Weights of a small transformer language model: tied embeddings, 3394 steps.
Each number is 200 + 30 x the weight over its row's rms, rounded and kept within 0 to 999. Layers, rows and columns count from 0. The size before them is the row's rms in percent of the matrix's.

# layer 4 MLP down (transposed), 1280x256, rms 0.0515, rows 389-401, columns 0-127
096,130,172,134,173,174,195,159,122,172,221,251,196,236,147,206,206,223,190,166,167,211,217,175,203,232,274,192,223,206,197,181,181,247,218,222,200,208,254,195,212,233,240,225,203,213,200,266,223,191,204,205,277,207,210,204,214,210,202,217,210,211,188,213,231,155,188,166,148,143,247,229,188,144,203,178,141,201,187,215,151,152,190,203,207,209,212,122,202,181,207,200,160,194,170,180,208,229,194,186,227,197,183,169,177,232,200,225,185,233,205,195,183,218,221,208,166,234,180,190,197,245,199,217,246,207,208,259,196
104,189,170,146,210,212,192,185,191,227,178,216,179,163,202,220,189,149,262,177,192,230,210,194,221,246,202,250,220,171,195,191,226,220,215,181,199,203,232,225,166,237,158,210,218,138,212,206,201,168,140,210,204,200,217,209,195,214,170,313,221,121,202,180,221,175,176,182,230,148,197,182,212,185,215,215,216,232,226,215,150,170,213,268,221,209,209,164,252,181,223,259,160,276,163,181,201,160,183,203,202,175,179,174,179,153,190,193,217,221,178,248,225,176,201,197,262,185,201,159,155,167,182,160,230,193,229,208,204
092,179,213,195,216,221,195,206,233,214,239,211,199,220,252,151,260,213,175,163,209,209,202,222,221,196,116,114,250,197,243,238,187,180,186,215,161,224,184,214,189,254,183,229,216,138,245,256,172,179,203,211,155,198,152,203,248,229,223,216,216,183,176,207,171,189,176,181,207,254,182,221,166,206,152,168,186,231,250,215,220,220,193,207,210,212,185,168,169,253,212,201,224,186,264,193,228,135,187,221,223,179,214,209,196,196,212,167,220,200,231,222,209,196,186,175,189,218,160,213,203,203,191,162,218,142,209,179,214
102,209,148,182,178,237,180,238,197,174,165,216,165,202,223,158,235,210,169,175,229,183,214,213,181,157,127,242,180,170,199,243,166,190,191,190,187,149,227,214,205,81,195,199,174,206,189,219,177,201,208,192,172,156,178,203,186,187,225,220,212,254,209,193,165,202,229,146,208,165,230,153,174,157,213,207,193,197,225,193,157,189,176,156,212,228,173,237,186,186,150,194,162,230,206,199,211,181,221,247,230,187,176,134,175,183,202,170,215,181,190,257,178,201,160,180,174,172,201,187,197,177,182,178,202,155,148,206,250
105,206,160,187,255,134,183,201,161,166,234,236,235,190,172,272,190,203,224,193,226,174,208,160,194,194,197,252,229,213,202,220,178,182,138,218,204,185,257,180,218,198,236,205,232,197,204,203,176,160,211,188,280,224,206,213,146,170,197,101,230,228,191,176,197,239,194,258,213,194,255,233,158,187,156,170,254,198,221,189,225,198,216,164,147,217,225,272,251,275,181,221,183,221,195,211,191,174,183,204,133,203,207,216,191,213,184,177,191,267,200,205,234,214,220,223,196,182,210,199,191,210,168,183,222,204,193,248,199
095,192,245,228,183,241,177,212,196,138,242,248,152,212,236,219,217,241,150,156,252,208,170,193,213,227,238,135,170,148,179,222,216,200,176,253,174,169,247,227,154,221,201,177,195,190,200,220,229,228,194,171,194,265,175,171,157,229,214,213,209,193,225,195,189,212,243,172,171,214,172,169,197,154,160,190,227,206,202,195,237,194,228,222,202,228,180,188,198,243,202,196,180,188,159,181,215,170,215,206,246,254,121,166,298,148,201,192,259,198,230,211,154,230,210,197,252,167,169,160,213,147,162,226,150,192,208,165,212
104,248,174,227,186,275,184,182,223,178,190,235,187,197,196,249,205,236,180,144,229,250,205,196,181,180,180,209,190,211,189,156,182,173,201,230,242,200,226,169,191,244,208,157,251,195,269,190,187,258,190,192,201,264,183,251,213,134,204,175,202,141,219,190,197,210,170,209,194,196,139,240,236,172,170,118,204,210,178,204,187,222,148,173,213,189,187,222,165,217,215,197,168,155,229,249,168,176,226,236,191,197,234,242,218,252,258,213,271,149,196,211,222,188,230,178,233,232,252,172,209,235,201,197,195,190,226,182,132
100,216,204,214,185,167,184,269,277,174,238,153,165,222,225,228,243,230,171,226,143,183,188,185,208,226,175,249,180,197,232,230,190,263,194,226,244,130,141,229,158,192,169,202,181,222,188,250,187,220,209,180,219,252,210,241,162,211,155,228,194,249,193,177,222,199,229,183,186,186,187,141,178,223,171,246,151,170,182,222,169,187,174,154,251,181,187,209,206,219,188,212,211,161,195,177,210,224,178,223,170,191,208,213,130,207,237,189,235,180,164,190,234,181,177,195,189,157,134,187,161,170,202,175,207,184,237,198,177
102,121,227,231,186,181,231,176,191,198,166,207,175,199,177,187,208,196,231,153,155,201,223,249,221,174,216,230,186,275,232,209,240,211,245,193,202,246,259,235,242,167,146,151,173,191,182,235,266,190,228,137,225,182,192,183,238,184,178,239,233,230,190,216,196,204,160,134,238,122,175,222,216,230,194,187,181,177,209,231,181,207,166,164,194,147,162,239,217,225,163,222,250,180,228,151,196,167,192,178,192,204,246,212,183,164,152,153,197,215,219,226,227,250,202,181,219,181,205,228,192,271,222,175,226,192,219,202,185
100,205,187,164,269,202,203,178,172,204,215,191,139,180,215,219,207,242,179,178,262,246,199,221,195,138,243,183,189,159,129,254,280,227,202,238,210,218,213,211,171,232,159,199,164,174,240,208,198,191,197,202,198,221,166,156,239,206,160,188,206,238,136,162,176,237,180,188,213,164,173,200,156,191,242,185,209,240,205,197,171,182,205,209,197,213,187,177,172,216,177,223,211,194,154,172,213,217,209,206,163,166,174,155,172,199,192,212,195,212,213,148,210,180,166,212,253,197,153,213,250,217,200,180,169,233,214,198,174
104,188,197,182,246,180,219,205,190,221,236,264,222,206,211,205,212,193,202,203,252,205,221,216,186,216,191,229,159,159,181,157,250,191,217,185,166,205,209,186,195,217,210,222,172,199,188,174,233,181,211,235,213,225,188,161,188,138,190,238,163,159,178,171,179,218,202,210,173,186,234,207,187,174,199,200,162,234,222,140,188,214,165,182,176,205,188,208,226,190,194,177,237,233,191,235,201,186,173,225,230,220,234,183,260,156,185,205,164,168,189,208,195,146,247,195,253,201,259,265,206,205,239,176,190,186,195,158,213
097,201,206,158,238,170,269,187,212,172,176,174,195,216,190,250,219,167,211,160,192,177,195,234,249,142,193,194,246,186,186,204,190,216,181,179,236,166,226,266,203,261,197,260,213,183,192,188,165,217,175,248,276,226,145,234,198,209,175,160,179,191,148,160,244,233,176,237,214,178,214,229,224,271,225,193,111,196,194,194,196,183,201,190,209,139,210,194,178,200,195,192,194,210,187,237,162,183,248,157,163,174,237,244,263,204,226,195,220,223,239,201,254,230,198,212,166,178,199,199,221,216,168,191,167,251,153,174,219
104,222,169,203,199,242,210,202,212,200,203,157,208,198,246,239,197,201,193,222,130,156,224,236,189,216,190,167,140,188,209,179,200,180,163,214,212,232,179,196,222,161,159,194,203,144,138,218,149,244,168,196,216,197,240,237,195,238,208,212,234,193,177,189,189,222,181,192,227,179,200,195,235,186,239,147,258,177,234,145,204,201,173,188,233,174,204,165,227,320,145,185,230,153,180,189,208,157,201,196,176,197,206,211,178,146,181,154,260,238,263,177,224,226,217,171,199,195,184,180,206,164,189,179,202,236,189,149,229
# layer 4 MLP up, 1280x256, rms 0.0515, rows 390-402, columns 0-127
108,234,175,240,144,201,207,183,203,225,252,175,237,184,157,199,224,191,209,257,164,164,197,162,165,208,221,198,197,160,159,228,186,218,236,232,124,189,187,158,152,194,165,175,199,248,248,262,180,190,176,197,189,200,243,229,251,177,240,224,218,220,239,191,218,183,189,231,227,145,228,224,210,227,144,198,163,187,179,224,225,182,116,240,190,267,257,189,232,134,181,204,190,229,212,133,228,208,172,187,155,194,238,196,248,193,165,194,137,222,173,178,222,207,211,140,150,195,207,204,211,188,228,208,268,215,201,195,204
103,216,196,202,202,183,179,187,221,150,140,143,260,158,130,252,200,199,189,211,169,196,178,172,222,221,222,214,197,224,211,177,204,214,184,275,219,220,234,213,242,199,212,163,159,234,231,227,213,188,217,216,235,237,246,159,134,144,187,213,186,243,243,223,201,222,228,215,198,184,229,189,205,207,215,231,192,119,196,200,202,144,211,201,206,194,205,222,156,162,238,221,193,189,215,163,159,238,193,229,167,169,202,189,172,126,187,187,188,246,201,207,164,206,192,145,170,210,202,195,151,203,156,193,150,192,186,196,217
102,231,238,198,177,164,230,213,199,217,193,204,171,214,248,204,233,205,184,248,218,203,90,160,173,166,157,274,185,180,172,237,247,213,171,201,214,204,220,207,184,146,196,218,208,231,217,154,212,196,192,248,184,206,186,233,226,197,161,175,211,225,257,225,226,165,179,171,173,208,194,176,159,166,210,183,205,196,181,205,229,214,183,182,160,189,167,205,173,221,158,202,250,229,145,225,161,256,152,228,198,185,198,198,224,223,220,235,216,199,239,211,179,194,171,148,211,203,191,213,156,168,226,148,214,186,225,201,256
103,194,180,176,147,212,123,190,196,231,209,206,187,131,279,156,216,206,175,253,201,195,200,248,163,244,168,216,199,244,228,172,222,232,176,201,196,181,214,228,186,221,178,126,185,224,157,185,170,246,226,173,205,254,215,183,225,222,216,212,115,204,192,218,182,193,223,190,221,238,269,199,201,203,202,256,232,223,196,217,235,184,170,178,180,236,213,178,163,194,186,223,250,212,193,219,196,199,184,187,200,241,242,214,210,208,175,157,226,176,223,222,219,201,196,204,192,131,202,248,178,204,240,216,217,213,209,130,186
107,189,221,195,204,196,256,256,253,247,245,180,247,140,161,163,195,229,233,211,153,218,139,227,202,214,118,231,221,183,206,209,170,222,189,221,220,238,211,169,198,217,179,211,200,188,227,166,193,176,252,213,239,158,212,182,247,218,207,176,199,183,181,234,158,154,217,201,269,227,193,276,250,238,172,166,179,189,166,209,185,182,131,201,164,168,235,202,206,144,199,254,224,174,208,178,204,238,170,173,198,201,217,191,205,192,261,206,230,234,181,214,246,259,155,176,187,233,180,234,207,179,248,216,232,196,212,190,200
105,168,264,147,170,174,187,253,215,172,159,185,198,175,179,265,189,241,238,145,246,237,187,133,210,192,278,205,235,224,228,177,214,182,225,225,189,174,189,118,218,152,233,273,169,206,220,173,215,255,204,213,197,194,207,217,237,186,148,200,209,205,195,135,238,162,217,176,220,224,183,215,151,260,250,170,201,200,229,185,152,153,156,210,220,180,132,190,215,145,163,224,237,251,215,202,153,206,218,189,215,184,177,183,213,169,221,225,187,235,234,248,210,190,211,144,191,230,229,182,205,190,184,213,210,175,199,190,242
099,190,225,196,192,203,191,191,159,197,204,221,190,210,190,173,175,197,200,159,211,270,178,198,205,156,204,179,189,144,174,206,195,169,178,192,182,196,233,156,261,119,215,222,218,188,206,179,160,218,165,173,199,228,216,196,169,188,234,185,166,194,191,200,229,216,167,245,194,227,202,214,174,213,172,198,227,163,234,234,224,209,207,229,194,244,165,133,201,124,193,162,224,229,231,161,231,229,212,178,270,212,144,168,198,202,215,156,238,163,237,213,201,187,215,243,210,204,201,220,221,164,172,221,266,243,209,158,197
107,230,191,179,166,257,223,217,137,219,162,213,180,182,227,189,212,178,191,178,190,175,169,259,204,191,237,236,158,188,210,224,154,133,158,239,224,267,145,184,204,159,223,182,180,152,185,212,145,229,203,174,274,186,194,210,193,182,201,233,167,208,176,200,181,200,200,185,164,239,210,214,255,224,198,209,171,116,249,227,208,224,195,204,213,240,204,160,213,213,283,169,221,211,204,213,187,155,234,221,202,230,155,230,232,231,206,194,211,270,196,181,175,225,203,223,230,207,216,164,216,189,235,178,193,204,182,203,212
101,172,195,221,192,184,246,158,211,174,186,171,215,215,222,163,179,159,203,206,173,160,184,233,193,173,220,150,200,198,192,205,212,227,146,174,167,207,189,203,218,198,237,239,188,189,252,225,183,186,219,176,216,208,186,211,193,203,192,171,162,203,187,199,248,129,191,176,137,180,208,195,235,225,231,188,196,213,250,174,218,202,157,191,242,204,240,175,179,235,235,165,203,183,184,212,169,204,173,250,214,196,237,230,221,202,98,193,185,225,212,223,235,196,183,207,244,195,299,185,188,267,180,135,191,231,203,190,211
108,177,180,211,194,174,238,123,190,159,215,230,210,201,226,191,164,225,187,191,160,186,112,187,181,198,204,182,185,202,227,238,224,234,217,251,148,210,195,172,191,156,184,182,254,201,202,192,182,236,205,223,208,115,212,151,198,271,243,159,170,242,208,180,235,203,177,211,215,170,236,210,176,155,201,203,180,220,160,232,207,125,163,182,177,184,205,145,192,236,178,220,185,174,173,215,194,216,247,258,172,220,191,221,177,190,169,156,164,186,177,189,168,253,174,182,202,179,191,201,189,203,195,226,209,171,155,185,233
099,208,173,188,184,235,197,202,186,170,249,228,220,205,229,216,222,155,192,197,210,184,192,178,179,240,172,204,217,210,255,154,212,245,220,241,175,192,186,159,193,152,189,150,128,264,226,215,190,213,222,156,210,141,271,240,220,174,215,208,213,256,203,204,216,175,205,141,228,220,188,173,201,186,187,167,202,186,171,182,190,184,195,246,246,226,171,222,216,184,182,180,186,160,236,193,228,198,160,249,219,196,146,164,147,187,198,185,229,165,206,268,182,167,214,178,201,160,244,244,134,225,216,180,213,162,241,192,192
104,239,243,201,214,159,183,197,231,161,193,147,244,155,188,207,218,142,202,207,173,193,191,209,232,157,178,209,177,179,171,136,156,202,210,214,188,151,166,193,192,193,165,218,256,179,224,196,162,214,178,212,233,191,198,214,195,236,235,160,210,174,190,236,212,186,216,257,184,196,213,216,181,232,162,186,210,185,193,222,164,180,239,162,201,200,203,205,195,248,204,188,188,174,129,218,191,203,220,239,215,167,175,164,211,202,207,192,152,153,192,138,204,198,199,192,216,200,203,188,194,271,195,146,232,215,257,168,203
080,241,255,166,217,219,154,201,225,170,192,208,146,224,206,234,162,134,156,200,184,189,148,277,203,178,253,210,224,218,206,201,191,218,178,222,156,205,198,217,216,180,237,220,220,211,204,163,168,211,184,221,229,231,201,213,208,177,194,167,197,207,234,211,228,195,183,177,129,233,241,211,203,183,207,188,218,227,209,192,164,212,228,200,186,211,207,240,162,160,179,192,178,169,209,169,162,197,171,220,104,206,210,215,229,261,202,197,152,212,229,187,230,256,168,174,213,206,143,235,179,138,232,166,201,202,198,233,207